python train.py --num_key_value_heads=4 --vocab_size=2048 --hidden_act="geglu" --parallel_block=false --init_std_up=0.0423 --optimizer="soap_variant" --lr_mult_qkv=0.5 --final_lr_fraction=0.1 --batch_tokens=[16384, 32768] --train_tokens=135200000
Each number is 200 + 20 x the weight over its row's rms, rounded and kept within 0 to 999. Layers, rows and columns count from 0. The size before them is the row's rms in percent of the matrix's.

# layer 4 MLP down (transposed), 704x256, rms 0.272, rows 361-432, columns 96-127
096,192,204,149,178,201,230,174,193,202,178,183,228,210,217,204,183,205,168,214,194,206,225,190,217,201,200,177,256,253,189,163,200
101,163,194,216,206,204,204,204,182,179,185,208,186,199,225,231,165,193,227,251,209,160,210,197,223,229,209,194,186,186,188,235,198
099,188,219,196,180,218,180,203,213,169,200,179,233,203,205,184,240,170,190,196,205,226,206,198,205,220,145,215,195,236,183,196,183
102,234,205,179,211,207,176,160,213,185,189,195,204,222,159,171,225,190,193,194,231,202,208,205,177,204,209,179,241,209,139,256,192
102,216,181,229,193,200,235,191,146,182,196,199,220,208,219,221,213,184,226,187,178,198,192,231,201,205,177,169,200,190,186,172,231
103,190,238,188,204,199,191,216,237,204,188,210,208,177,184,218,141,236,211,190,213,192,222,170,191,190,218,199,243,231,221,206,196
101,168,191,247,192,207,183,186,187,230,197,201,235,231,168,224,189,178,220,220,179,205,187,151,203,201,215,195,185,174,230,182,211
102,183,177,175,205,228,207,176,207,169,205,216,200,213,156,182,182,208,200,210,180,213,186,238,208,200,190,187,223,210,256,180,178
100,204,191,220,207,194,212,227,178,229,178,197,201,202,203,210,176,226,210,198,199,180,180,202,235,210,191,213,209,215,162,171,208
097,205,201,203,206,215,192,198,188,198,214,201,195,219,203,177,184,217,214,220,188,226,158,232,239,192,210,211,170,185,204,176,203
103,195,179,198,260,206,235,196,197,223,181,193,186,192,174,185,151,204,212,187,214,184,197,187,181,166,185,217,202,190,200,196,165
099,174,202,217,185,214,229,221,185,193,210,227,221,200,191,212,209,202,243,184,224,221,186,195,171,197,188,148,216,240,192,237,200
099,186,223,207,191,211,175,206,218,189,193,215,212,231,212,211,204,198,215,199,243,154,210,176,172,224,206,189,217,181,216,238,160
103,212,217,226,206,187,189,183,189,160,195,187,173,173,197,174,180,220,178,205,193,210,239,186,176,207,173,203,190,198,200,203,210
101,208,199,206,186,184,196,187,190,197,229,233,208,169,267,193,194,141,209,165,185,176,185,180,194,202,203,190,170,211,199,180,200
096,214,225,227,218,168,194,180,193,203,195,197,184,208,205,202,201,219,232,192,240,187,229,201,199,164,207,207,202,208,170,217,204
098,189,205,162,173,165,215,198,165,199,215,210,202,195,181,206,223,200,211,241,219,184,188,194,204,200,258,224,211,204,232,217,213
104,216,191,197,184,189,185,208,173,195,178,207,192,222,198,195,182,209,217,218,199,218,197,191,186,192,236,206,163,202,207,215,214
105,187,223,218,229,212,186,185,206,194,207,172,159,180,194,180,212,173,208,205,203,213,209,220,187,222,221,222,222,222,158,206,159
095,186,160,217,213,202,196,199,178,183,180,195,197,203,210,184,214,192,213,203,192,173,210,214,188,221,180,221,226,221,213,203,163
098,222,180,186,212,198,204,242,211,212,203,191,189,219,233,186,180,237,223,194,193,178,155,201,161,206,171,220,164,190,180,179,158
092,198,182,251,203,209,240,173,188,250,223,202,206,211,200,196,196,198,160,188,171,251,199,190,181,208,179,178,239,191,199,167,239
101,169,218,184,174,201,197,191,196,196,219,207,232,197,181,215,184,198,191,203,218,187,241,196,184,176,197,182,203,198,207,209,207
108,179,218,213,217,236,224,182,169,215,179,195,218,187,200,215,179,200,189,228,190,211,176,195,180,215,196,183,183,171,141,190,190
105,184,170,175,206,196,244,188,192,177,188,166,240,218,218,236,188,220,216,190,176,192,211,223,186,197,230,191,201,183,210,202,218
095,205,184,220,169,216,220,257,228,178,203,203,216,178,205,213,223,228,185,185,181,221,192,187,207,182,203,209,203,189,213,184,189
098,208,217,166,221,201,177,203,209,201,186,175,187,198,179,175,192,193,210,174,187,183,195,221,219,183,225,185,208,180,197,225,176
093,198,192,167,169,160,223,199,202,230,178,235,181,208,222,201,174,212,218,200,207,220,198,193,202,214,200,223,202,194,194,194,173
098,228,194,201,187,200,176,191,203,202,199,183,246,239,198,200,188,179,236,199,234,158,215,206,210,220,201,174,179,183,191,184,192
099,203,227,195,205,182,218,197,201,195,206,184,211,197,175,201,163,214,202,216,198,195,206,186,167,184,195,219,249,200,202,200,184
103,194,189,173,222,198,221,173,197,161,194,185,221,196,190,199,183,185,192,210,160,219,220,191,204,199,200,147,195,182,193,191,201
089,182,198,193,199,166,205,182,243,156,177,193,186,215,210,180,163,173,223,213,223,192,195,229,231,215,209,175,176,177,192,166,205
107,202,211,195,209,177,224,201,206,224,199,187,202,224,205,204,194,223,183,211,183,164,225,206,169,173,192,159,168,189,207,197,184
101,207,176,211,195,212,197,211,177,215,213,184,211,198,204,205,162,193,205,201,232,195,195,234,168,198,168,216,199,207,192,181,184
096,194,207,195,180,225,212,191,198,200,187,199,184,180,208,154,187,179,205,180,169,247,200,241,202,171,188,221,185,191,208,179,235
099,188,219,238,264,186,210,186,210,201,212,206,200,212,210,171,185,217,208,231,176,259,209,217,193,185,260,194,241,207,233,203,191
100,185,192,154,144,153,239,174,208,222,183,209,198,175,160,205,202,200,209,213,190,205,198,213,200,242,173,227,206,180,197,222,205
105,194,208,198,199,161,190,226,217,174,188,149,217,186,156,203,190,205,233,191,195,181,171,201,220,182,211,189,200,183,182,197,162
100,229,226,210,216,179,216,224,167,225,181,236,176,206,223,201,187,258,154,203,188,228,200,207,229,205,193,194,203,193,166,173,190
102,188,172,195,190,190,178,183,194,191,230,177,231,193,216,165,205,230,215,230,195,212,187,208,213,247,230,194,192,225,224,218,216
100,213,176,220,197,216,209,195,230,197,197,197,185,214,220,239,230,170,240,192,204,186,188,185,206,185,223,228,177,172,233,160,164
101,186,190,174,203,207,218,235,203,219,176,185,218,219,199,200,234,200,218,172,206,215,177,204,181,217,231,206,213,213,222,192,213
105,195,161,205,200,187,181,202,218,199,163,205,208,169,177,173,225,196,238,217,189,214,184,181,190,178,187,222,193,183,200,199,167
099,231,178,222,208,179,197,187,167,242,188,195,200,187,176,204,236,169,208,181,178,161,223,208,192,192,208,216,202,194,152,179,194
097,218,233,218,182,195,206,203,191,202,220,201,212,217,199,173,113,197,180,187,217,234,204,221,198,192,192,221,190,171,208,234,199
104,216,198,190,212,207,187,170,228,238,185,202,220,205,214,179,211,178,194,208,212,196,185,214,214,197,238,196,184,213,187,184,206
105,204,195,225,235,215,208,225,234,208,225,172,220,232,206,208,208,195,187,198,179,220,196,182,190,199,170,211,222,199,207,191,217
104,180,195,208,223,198,198,188,203,257,210,202,229,195,164,215,187,240,208,174,211,220,199,214,210,246,214,204,182,217,206,198,171
098,181,173,224,190,209,230,180,225,211,196,200,232,180,211,191,221,231,177,212,226,216,180,207,199,191,215,183,168,191,199,218,227
098,188,226,190,218,199,178,209,179,221,199,198,215,203,212,205,194,185,207,223,188,186,217,158,204,196,221,212,237,228,160,209,158
098,221,190,237,235,197,180,185,212,206,204,241,213,157,203,226,191,194,189,182,163,207,203,163,236,199,216,218,211,198,224,176,205
101,215,186,208,210,231,196,159,246,228,173,207,198,227,232,189,193,199,198,172,229,213,210,208,186,184,219,214,225,211,184,176,166
102,183,246,189,195,219,195,215,228,207,187,214,207,217,205,199,203,162,181,228,213,187,211,190,207,204,211,184,198,220,209,183,173
106,205,228,180,191,210,202,208,183,205,192,208,206,199,223,217,211,230,206,181,165,195,209,221,206,199,183,185,228,186,188,221,206
099,197,205,191,164,201,199,204,178,216,185,174,167,199,193,203,216,189,180,200,208,210,209,187,193,151,233,181,192,186,225,182,170
104,184,204,214,178,206,225,203,193,220,212,187,195,195,160,211,206,222,218,215,193,186,192,211,188,202,201,169,181,160,200,189,180
100,200,221,168,249,191,185,194,233,235,205,217,222,208,193,220,200,198,199,188,225,228,207,177,193,196,209,216,180,197,191,206,203
095,230,184,187,198,203,207,234,216,211,216,206,218,194,221,187,207,187,225,203,186,197,187,186,208,209,214,189,226,234,206,190,226
100,199,230,223,252,190,220,220,207,227,179,222,182,189,203,199,183,236,186,230,189,197,227,229,200,229,153,190,171,197,170,224,195
098,161,195,210,212,184,209,166,186,211,166,205,190,185,169,228,171,176,195,204,214,225,204,177,203,239,206,200,231,216,163,185,194
117,204,223,229,163,227,209,174,252,185,196,220,205,178,200,203,204,225,202,195,218,197,167,251,219,203,178,155,192,189,214,223,208
099,204,183,202,211,220,201,209,201,226,181,163,233,182,213,207,181,203,182,220,209,209,219,180,199,211,203,223,199,196,174,203,257
098,197,218,194,187,195,201,174,207,198,168,212,204,256,207,220,200,217,217,221,212,177,164,211,194,204,196,200,190,220,193,170,201
103,189,195,196,241,175,199,194,190,175,205,213,156,241,205,223,175,150,192,227,176,234,215,214,238,198,181,201,181,168,168,195,221
106,192,171,186,205,208,201,198,172,193,199,200,226,235,201,161,189,227,208,201,158,191,204,213,207,213,200,183,204,225,237,185,232
106,194,212,192,179,183,203,183,184,202,213,207,175,247,178,199,203,241,180,200,199,188,169,145,189,201,205,169,213,170,207,174,203
107,190,200,190,195,181,200,150,194,213,214,225,256,190,197,201,225,224,178,186,211,180,220,189,222,177,193,233,206,198,215,192,211
099,201,173,142,192,212,193,213,220,208,194,214,203,148,207,193,245,196,219,172,182,242,198,182,231,178,197,189,181,188,223,193,171
098,203,198,167,200,199,221,188,197,193,183,212,171,178,191,171,218,227,181,204,190,230,265,224,207,231,225,181,199,216,215,181,198
095,195,212,229,182,209,211,176,179,216,191,191,178,181,163,184,175,199,186,168,225,228,206,150,181,181,177,190,205,199,171,184,201
101,198,203,178,187,197,177,194,204,191,204,216,172,171,212,193,228,212,195,187,181,213,161,176,161,211,178,172,206,188,204,199,223
102,176,196,196,196,219,180,192,218,203,203,212,211,218,233,198,215,135,246,197,182,191,197,200,202,177,206,211,207,214,197,192,197
# layer 4 MLP gate, 704x256, rms 0.296, rows 362-432, columns 96-127
102,208,192,223,220,210,212,188,192,211,212,207,211,191,178,213,200,229,181,176,183,197,165,201,200,147,224,183,208,216,218,174,158
093,187,183,211,212,231,227,164,185,187,194,172,175,198,210,228,256,190,242,186,195,224,203,214,218,166,208,187,193,218,207,211,200
102,209,211,212,170,172,229,190,248,243,215,233,210,213,234,215,207,220,195,201,216,198,236,199,199,205,164,180,188,231,193,213,204
106,199,208,193,218,153,201,222,211,187,223,203,198,238,196,208,221,197,208,188,222,255,196,209,202,175,170,192,180,215,194,202,162
097,190,167,209,215,226,216,194,204,258,206,197,190,209,205,181,182,224,219,209,202,163,187,200,175,188,197,234,233,218,212,223,224
100,213,220,198,176,219,191,188,227,182,189,178,192,215,199,203,213,229,170,201,222,211,206,204,205,215,214,175,156,188,201,195,211
101,185,205,224,187,213,201,189,180,199,167,192,204,168,203,210,199,180,186,215,212,161,169,190,182,201,205,195,192,189,213,221,202
100,181,193,182,186,181,235,190,214,208,250,196,176,186,200,223,203,207,194,199,199,134,220,228,258,224,173,197,224,178,219,238,190
098,170,188,217,168,194,203,214,215,189,219,193,204,222,189,215,193,184,227,216,175,209,221,165,210,196,192,203,187,213,204,243,164
095,191,206,227,190,192,197,238,195,194,208,164,190,166,209,191,242,195,208,173,185,202,209,186,171,238,251,222,181,223,201,188,245
108,222,177,182,188,213,186,252,193,234,185,235,182,230,187,217,235,173,176,202,215,188,221,201,231,221,211,182,218,218,180,199,187
098,239,187,224,224,216,197,210,211,197,183,198,221,188,221,178,203,180,225,169,185,191,196,221,173,216,206,193,215,229,192,172,223
096,211,172,205,172,194,213,210,198,174,193,216,232,214,176,229,201,240,207,184,209,180,210,197,172,196,225,176,204,221,194,194,201
101,178,195,186,186,229,190,163,188,180,177,208,202,164,222,197,189,201,163,207,171,165,205,206,184,190,196,209,193,225,208,180,171
090,165,175,200,173,183,187,214,211,206,195,242,215,234,184,199,192,189,227,204,181,213,174,187,210,187,221,233,189,191,207,228,220
092,234,177,213,204,199,215,192,232,250,175,187,193,166,220,256,164,227,184,182,219,237,207,198,215,217,224,184,192,203,183,164,241
094,220,191,197,212,187,175,184,196,226,218,207,182,164,201,246,223,216,225,248,232,177,175,187,220,207,197,236,189,206,175,202,228
104,226,187,218,171,205,142,175,203,175,199,203,186,169,194,236,211,217,169,192,182,160,172,198,200,215,225,178,189,200,205,182,185
111,201,218,197,189,213,164,239,191,188,201,196,191,236,199,228,177,180,202,203,238,184,218,183,176,158,204,221,198,208,190,211,208
082,192,205,185,182,177,178,196,200,187,185,232,169,189,221,194,179,146,212,182,214,183,208,201,181,175,208,195,209,187,231,169,215
098,206,211,195,209,203,192,203,212,173,223,196,205,219,184,201,196,206,211,172,176,178,219,180,176,202,176,185,211,169,228,166,189
093,190,177,199,202,213,164,195,215,192,209,171,194,211,190,197,228,240,209,172,185,199,233,221,198,174,187,172,222,198,202,175,191
100,215,174,208,191,199,177,215,213,192,191,191,191,201,174,189,216,174,211,186,185,229,202,204,186,218,203,216,158,209,165,202,215
113,200,197,171,148,173,216,161,218,198,200,221,201,173,200,176,194,215,189,172,208,199,206,202,205,208,238,203,175,208,206,224,256
101,211,218,180,183,177,211,162,194,225,204,217,207,229,181,176,188,198,220,197,229,213,249,191,189,181,191,194,223,175,208,203,187
096,221,185,178,228,211,208,177,224,204,224,244,198,174,164,186,220,197,179,195,217,162,225,174,221,219,213,212,197,166,208,203,209
090,172,223,225,212,195,199,230,182,182,197,229,197,207,218,238,198,248,199,207,179,241,192,178,196,181,208,186,181,193,203,188,199
099,174,226,195,224,224,193,197,190,192,171,220,192,224,200,192,192,195,185,189,200,194,202,192,231,208,211,212,228,189,192,190,212
090,188,185,177,228,185,175,232,208,227,200,184,182,206,202,199,215,202,205,191,194,180,150,176,201,205,201,232,201,219,202,184,203
107,228,206,159,185,202,165,204,204,191,170,231,207,200,222,187,182,153,205,206,153,217,158,199,191,186,220,174,241,172,212,163,198
080,216,228,184,171,195,158,240,185,186,192,218,220,217,234,204,204,190,167,178,220,170,195,177,213,193,209,204,179,249,226,164,185
105,209,169,142,205,192,211,209,211,198,176,208,230,184,166,210,187,185,196,199,201,191,210,194,199,181,211,221,185,198,205,179,186
099,186,182,198,213,190,168,189,193,171,189,183,236,214,205,219,235,224,174,203,198,197,156,182,208,214,196,221,176,199,224,205,220
099,228,187,196,225,216,183,201,190,207,207,193,171,177,202,188,195,221,179,213,197,204,201,203,182,223,193,206,184,188,183,170,203
101,187,183,153,197,237,220,204,171,203,193,196,171,195,193,190,187,186,162,198,181,175,191,168,237,177,179,172,188,185,189,195,234
103,182,203,208,187,153,210,220,216,171,176,172,180,169,182,188,219,180,207,203,221,209,208,209,226,201,223,235,212,221,234,202,187
099,196,200,166,202,202,191,187,206,221,191,200,197,203,180,239,208,230,188,206,177,205,158,181,182,225,188,209,172,191,218,215,212
101,189,231,230,207,219,239,228,203,215,193,177,230,176,211,180,190,200,200,190,164,181,201,210,194,183,208,167,195,202,215,214,142
097,191,190,193,151,170,170,223,241,187,200,202,234,201,200,183,223,157,186,205,214,173,226,201,194,183,187,192,182,214,211,251,187
099,183,209,191,196,207,218,202,180,205,229,186,211,208,212,199,267,204,214,174,206,213,206,218,221,173,206,228,190,191,213,198,180
100,209,189,206,198,202,208,208,218,202,193,158,200,166,193,192,195,181,208,225,239,203,202,193,219,191,170,193,192,216,178,204,192
091,228,189,200,195,213,167,150,176,191,201,187,236,187,196,199,222,209,238,173,209,186,222,218,216,236,208,206,192,186,205,217,223
089,194,190,208,162,194,216,239,189,201,231,191,208,206,200,193,175,208,210,191,201,230,232,235,201,146,227,222,202,202,203,196,187
098,200,217,195,196,188,186,189,234,191,235,222,205,187,222,188,181,198,243,144,225,208,223,205,211,183,191,183,191,167,203,221,190
097,190,207,224,215,199,182,221,178,221,210,240,194,211,206,226,189,229,212,195,224,209,194,196,164,185,209,194,207,203,195,180,195
092,191,219,218,197,210,205,200,171,216,186,199,205,206,201,222,174,189,190,194,175,199,225,202,203,228,218,182,245,189,216,194,170
099,177,225,192,217,226,221,193,171,195,208,185,221,197,200,176,207,218,215,227,186,218,196,210,215,164,181,199,196,232,212,199,211
100,205,170,208,232,231,167,207,210,196,199,230,197,202,187,194,169,192,189,215,213,200,204,200,182,193,245,179,194,189,212,210,171
097,189,220,185,157,213,220,200,204,203,217,168,191,211,184,230,226,214,174,205,184,202,235,202,186,221,195,171,212,176,203,187,192
089,203,207,169,177,187,213,212,173,169,225,182,201,196,204,183,176,195,206,198,218,215,207,207,165,210,168,202,216,195,213,175,219
098,207,201,217,208,216,224,181,220,210,188,185,185,255,208,260,209,221,223,206,155,206,204,209,167,206,169,197,205,187,204,190,218
105,199,189,187,187,214,196,193,150,217,188,208,210,222,184,169,218,191,174,191,176,209,200,188,206,193,187,183,231,224,203,194,248
092,214,197,188,214,194,193,167,202,174,210,199,199,197,208,226,197,209,195,182,204,168,196,195,209,172,186,177,190,199,244,171,185
099,219,218,173,219,195,205,199,222,183,189,210,181,203,203,200,198,222,185,223,202,190,211,168,184,192,206,213,184,191,233,251,211
103,186,191,236,216,205,205,198,205,233,191,179,203,197,230,207,216,187,193,199,220,204,193,214,197,189,188,195,194,196,184,185,209
098,151,241,203,210,198,174,200,217,201,233,233,197,175,169,190,206,213,196,230,220,186,222,190,219,171,175,226,207,179,206,183,178
106,230,194,184,216,197,175,214,200,169,197,197,207,175,167,239,170,216,201,219,182,207,173,199,190,203,225,218,198,184,256,188,214
099,195,171,209,201,201,208,195,249,211,214,202,222,219,184,154,222,178,215,177,183,215,195,212,214,207,187,233,197,214,194,178,184
105,201,180,244,188,216,173,154,197,192,188,177,195,174,211,220,187,157,235,179,236,214,222,196,207,176,198,212,225,198,183,193,207
125,167,177,162,205,221,205,217,214,246,182,185,167,177,187,221,206,177,216,188,197,211,216,183,186,188,234,192,163,165,189,218,206
098,199,199,133,195,218,218,227,216,176,218,194,166,203,187,208,157,217,184,210,163,191,191,197,198,188,204,209,182,187,214,230,229
097,217,262,205,205,214,189,196,186,191,195,200,218,206,167,198,215,187,218,194,180,182,172,215,195,232,181,220,211,195,214,218,155
103,253,189,158,193,178,200,195,179,215,193,178,168,182,204,161,211,216,214,194,202,228,205,210,226,192,200,192,202,214,216,190,196
101,190,205,166,212,204,225,240,179,214,214,209,183,213,213,203,195,224,237,186,208,199,202,205,202,217,178,171,219,192,237,194,207
094,207,210,214,242,207,245,208,175,210,210,218,182,192,181,204,191,177,194,208,209,203,190,178,227,206,175,146,219,216,219,184,213
113,211,206,214,215,209,186,211,188,215,135,234,190,190,183,231,210,247,208,225,191,189,208,212,174,203,160,172,191,202,211,189,213
099,202,185,159,198,197,178,219,220,198,193,157,229,199,214,201,192,224,224,189,193,207,210,230,229,172,181,205,208,185,204,212,204
106,219,214,190,153,198,199,193,191,207,215,232,215,204,222,188,221,179,181,172,209,203,175,188,191,214,186,178,180,216,237,165,165
103,224,179,206,155,162,222,185,217,163,187,224,189,194,198,234,178,232,199,212,202,187,197,214,197,231,208,187,224,181,169,207,188
105,216,205,212,184,203,208,225,177,199,160,208,168,165,175,221,221,236,198,218,214,189,198,187,205,212,231,214,208,213,187,186,212
100,232,186,205,179,218,248,226,205,210,197,212,186,217,201,218,241,195,165,186,219,220,188,213,210,217,203,202,196,205,196,182,216
# layer 4 MLP up, 704x256, rms 0.303, rows 362-432, columns 96-127
099,183,202,196,217,166,188,197,181,226,210,192,190,204,204,190,203,208,205,159,232,194,180,221,231,233,198,217,189,205,202,186,177
095,156,203,194,224,188,197,216,245,192,191,236,217,219,196,224,181,211,189,174,212,201,209,201,194,244,167,164,212,195,196,215,190
103,203,191,211,166,227,215,239,175,202,204,226,183,223,185,209,213,201,194,205,197,193,187,175,225,209,203,191,199,213,205,187,223
101,226,225,222,208,206,247,187,209,218,155,210,200,203,203,177,218,194,211,196,212,177,193,196,209,138,204,197,195,193,232,220,200
104,216,152,182,211,208,220,180,173,199,208,188,195,186,196,201,227,198,172,219,221,173,203,212,208,232,204,243,218,166,176,219,196
105,213,210,199,210,201,214,235,216,177,183,174,211,216,209,250,221,198,178,214,207,219,192,213,238,163,215,211,185,229,219,185,188
104,185,183,243,182,219,181,197,207,180,208,192,179,223,185,209,203,209,183,190,164,227,242,198,203,223,186,209,192,195,211,201,204
103,209,185,204,182,198,244,184,227,181,210,204,236,207,187,201,183,189,209,200,196,242,219,203,203,175,194,204,220,184,186,201,235
098,218,198,202,177,208,232,201,225,241,199,208,176,206,189,197,188,210,205,194,227,200,210,187,184,203,202,171,189,188,230,190,206
100,219,194,201,217,209,172,221,175,228,230,206,223,215,171,182,194,193,194,162,175,216,211,191,172,231,211,177,175,177,223,224,217
101,201,235,216,217,216,188,179,209,216,196,187,202,218,235,192,200,228,181,211,223,186,204,181,232,220,206,220,195,190,244,236,192
098,189,200,201,197,177,216,219,203,215,149,174,213,180,213,225,207,225,204,164,189,210,202,248,209,223,213,198,193,194,220,176,202
097,182,180,228,217,229,175,188,176,208,192,211,192,207,215,212,196,206,210,215,189,224,226,182,217,171,211,210,164,195,191,169,189
099,188,174,233,188,225,186,240,214,241,228,224,211,155,197,220,178,182,209,218,174,198,208,194,177,208,203,214,192,200,181,193,201
098,189,209,193,175,192,211,238,215,183,228,181,204,186,207,204,216,188,208,193,178,224,218,218,217,187,185,232,178,186,213,249,212
096,204,194,195,189,244,209,175,195,215,193,242,205,219,205,220,215,209,191,190,177,215,166,204,194,200,173,208,192,223,187,193,231
103,213,207,230,221,198,230,211,196,213,218,181,235,239,179,170,199,234,219,206,208,176,155,229,243,223,220,204,209,229,233,202,218
107,203,168,217,178,203,165,193,178,223,204,198,173,189,185,229,217,221,192,208,191,230,164,184,170,197,168,201,190,182,209,212,176
112,164,224,192,220,205,212,178,203,225,171,204,186,216,223,213,220,175,206,202,202,252,206,211,169,233,216,201,212,226,193,204,191
090,218,182,187,193,201,184,173,160,217,216,185,187,196,222,215,211,216,193,218,169,222,198,194,218,200,171,215,207,185,196,214,192
094,205,198,180,183,194,183,204,160,193,228,178,221,203,203,183,209,192,204,249,182,203,187,201,195,206,193,210,206,218,195,224,196
087,208,177,198,177,219,183,191,218,206,173,180,198,218,216,189,203,232,185,173,191,189,191,179,173,184,190,176,223,193,204,172,195
097,157,250,199,191,203,185,208,200,177,213,223,202,198,187,181,208,213,206,211,202,130,207,196,195,205,160,224,187,245,201,217,233
112,164,198,225,243,206,200,174,199,200,201,195,217,225,212,210,186,185,197,195,200,194,208,196,200,237,188,205,203,209,170,210,196
099,205,198,207,184,224,236,242,199,184,250,185,215,199,218,215,198,235,205,213,221,184,181,204,202,178,193,189,194,224,125,173,202
096,213,206,186,212,195,201,264,209,177,186,229,205,200,200,204,191,200,199,170,215,218,211,206,220,154,192,229,198,199,205,181,211
087,206,190,188,225,177,211,246,217,210,215,202,189,181,169,217,159,212,175,190,183,190,206,193,205,166,178,180,210,206,213,179,227
094,218,227,150,210,198,191,209,226,169,187,202,229,223,194,187,170,168,220,172,241,219,242,181,171,212,206,209,202,179,205,246,194
094,208,194,243,208,208,222,169,173,208,199,205,223,191,198,185,182,217,238,210,192,197,203,234,182,167,195,173,215,255,220,183,188
098,244,187,189,192,206,213,230,250,214,182,186,198,210,213,196,178,188,162,213,217,199,176,185,211,222,201,190,180,206,142,209,210
083,186,188,188,207,246,210,169,212,212,241,223,191,239,174,196,200,209,203,183,210,199,223,230,195,181,172,201,210,205,188,224,215
101,193,178,185,220,220,166,215,183,237,194,194,178,239,174,186,182,211,195,201,194,216,157,198,189,216,215,161,215,198,216,190,200
104,192,213,224,198,192,213,211,196,165,208,187,231,200,211,219,247,221,192,204,183,200,184,188,212,212,166,187,159,161,219,208,238
104,217,177,202,198,180,189,194,157,219,216,230,236,198,181,176,216,196,182,246,196,198,199,199,200,195,206,163,212,200,226,205,185
105,245,176,181,183,254,211,195,194,183,203,180,165,199,224,204,174,166,186,193,204,202,221,182,202,156,202,183,236,186,203,190,186
107,218,213,194,203,207,198,211,198,214,216,154,187,251,220,226,196,221,197,190,168,224,205,212,196,200,222,184,184,219,189,200,202
102,190,222,212,186,174,173,210,198,192,213,191,186,209,188,248,202,204,199,200,198,188,230,216,214,195,222,207,209,193,160,219,192
104,175,214,218,199,212,201,185,191,184,207,190,208,170,231,220,185,219,202,190,181,171,197,247,185,210,203,221,145,225,198,222,165
096,181,205,204,215,201,221,163,178,212,181,193,240,220,200,219,201,207,169,211,179,178,220,197,168,223,224,211,197,204,188,177,184
102,175,234,197,182,215,205,183,190,199,180,184,216,239,190,200,204,208,190,196,184,182,198,184,243,180,197,168,232,193,167,209,230
099,244,227,229,245,189,210,195,200,195,228,218,181,166,214,189,243,219,220,206,197,212,186,218,201,203,229,195,236,193,169,243,179
101,208,178,184,145,218,197,218,189,185,222,209,181,210,196,213,194,176,199,181,209,191,195,219,214,229,210,172,242,214,170,227,173
090,177,164,180,174,198,223,190,189,163,211,206,188,184,223,226,187,223,197,220,172,172,211,221,213,169,240,178,178,208,185,172,198
092,212,185,180,162,207,195,187,166,236,196,196,215,151,201,204,205,156,198,169,183,204,226,208,199,183,181,192,206,192,199,209,173
110,188,230,204,243,182,199,210,205,179,242,232,229,181,166,200,183,227,196,187,172,194,165,170,219,205,226,190,210,190,181,226,192
101,186,206,231,190,222,231,172,202,200,200,212,185,156,196,238,207,215,212,182,191,209,221,192,202,197,190,198,215,178,183,183,196
105,204,221,215,198,169,240,179,194,169,172,206,188,191,190,192,226,213,204,180,216,198,187,218,180,169,188,191,209,185,212,204,215
097,191,228,199,202,204,203,190,181,232,234,186,189,171,211,169,216,214,206,188,185,197,190,163,200,239,204,181,172,220,200,223,209
101,191,207,193,194,214,216,184,208,232,189,215,226,208,202,186,186,205,206,209,201,223,169,230,187,230,191,198,186,193,175,188,188
092,209,218,215,216,204,194,193,197,218,191,213,194,188,217,181,141,209,192,200,177,219,185,194,179,153,187,175,211,236,212,209,194
096,213,222,212,193,191,214,183,211,210,202,218,196,215,206,235,215,261,231,197,192,230,191,200,189,205,176,205,236,154,179,170,187
101,199,183,211,205,174,202,179,200,178,220,172,179,203,228,186,201,236,190,223,209,177,231,215,247,191,207,228,191,212,183,230,211
102,197,199,206,200,209,201,197,171,219,191,225,178,201,221,208,164,190,198,193,222,240,203,185,193,204,189,217,225,211,200,225,229
101,212,212,195,207,204,199,200,161,189,203,217,229,190,206,218,212,163,206,214,190,193,184,178,239,209,189,217,204,196,216,203,237
101,184,187,197,169,205,185,185,205,216,196,210,221,206,235,221,218,175,188,190,180,209,188,176,203,187,179,218,186,195,192,179,203
086,185,222,243,207,222,220,172,205,189,199,227,201,158,182,169,222,235,187,220,218,195,213,224,223,196,207,219,195,190,202,200,177
104,178,178,199,166,197,253,198,231,202,219,184,183,210,153,180,191,180,175,182,221,201,181,206,189,217,188,190,196,191,184,189,175
096,209,189,192,190,201,181,188,228,184,190,198,186,191,174,169,188,219,207,171,202,174,200,225,223,218,211,223,230,220,197,163,204
108,205,204,178,186,183,188,179,198,234,195,157,224,194,220,211,216,174,226,208,211,197,176,196,199,205,213,191,195,183,211,217,205
126,234,202,194,182,204,176,173,202,184,197,216,204,203,204,169,184,200,204,202,228,211,194,212,204,184,197,221,219,221,198,204,211
094,179,232,217,201,214,179,201,187,191,206,221,168,215,214,197,220,196,186,200,215,209,173,169,195,178,251,180,219,189,218,208,189
101,190,220,210,194,199,208,196,208,197,188,189,177,196,228,169,192,193,195,225,195,212,225,190,200,203,198,181,176,204,202,216,216
108,198,188,252,187,202,205,175,218,192,223,185,201,223,193,199,216,186,229,195,195,160,210,208,201,198,185,208,177,225,214,215,200
103,203,179,217,229,208,195,200,204,165,187,205,241,198,182,166,225,210,191,237,212,185,211,179,194,199,203,217,214,227,155,191,191
100,194,192,217,203,225,193,209,178,208,228,220,183,201,188,212,209,160,231,180,192,172,226,193,157,217,192,218,197,228,193,221,171
101,184,224,210,173,206,194,232,201,194,191,211,217,202,210,212,209,213,222,199,213,240,209,211,195,183,243,206,165,204,183,221,215
094,182,217,193,209,211,190,192,214,196,197,186,211,187,215,216,197,189,220,179,208,206,192,228,227,223,253,200,218,191,172,189,185
104,146,201,159,167,217,190,231,209,199,211,158,199,232,210,218,200,192,207,190,212,191,208,230,219,216,159,194,192,175,208,207,202
102,180,176,189,200,194,219,179,186,186,198,199,237,208,219,227,193,190,206,188,220,175,222,186,192,181,236,197,214,174,195,223,241
105,214,203,242,179,208,192,215,206,203,186,206,244,187,226,210,195,164,205,218,198,211,224,186,214,186,183,185,199,212,208,210,182
100,223,219,258,186,225,194,200,174,185,187,179,196,191,204,212,214,186,229,174,212,192,222,142,202,218,190,170,213,210,185,188,187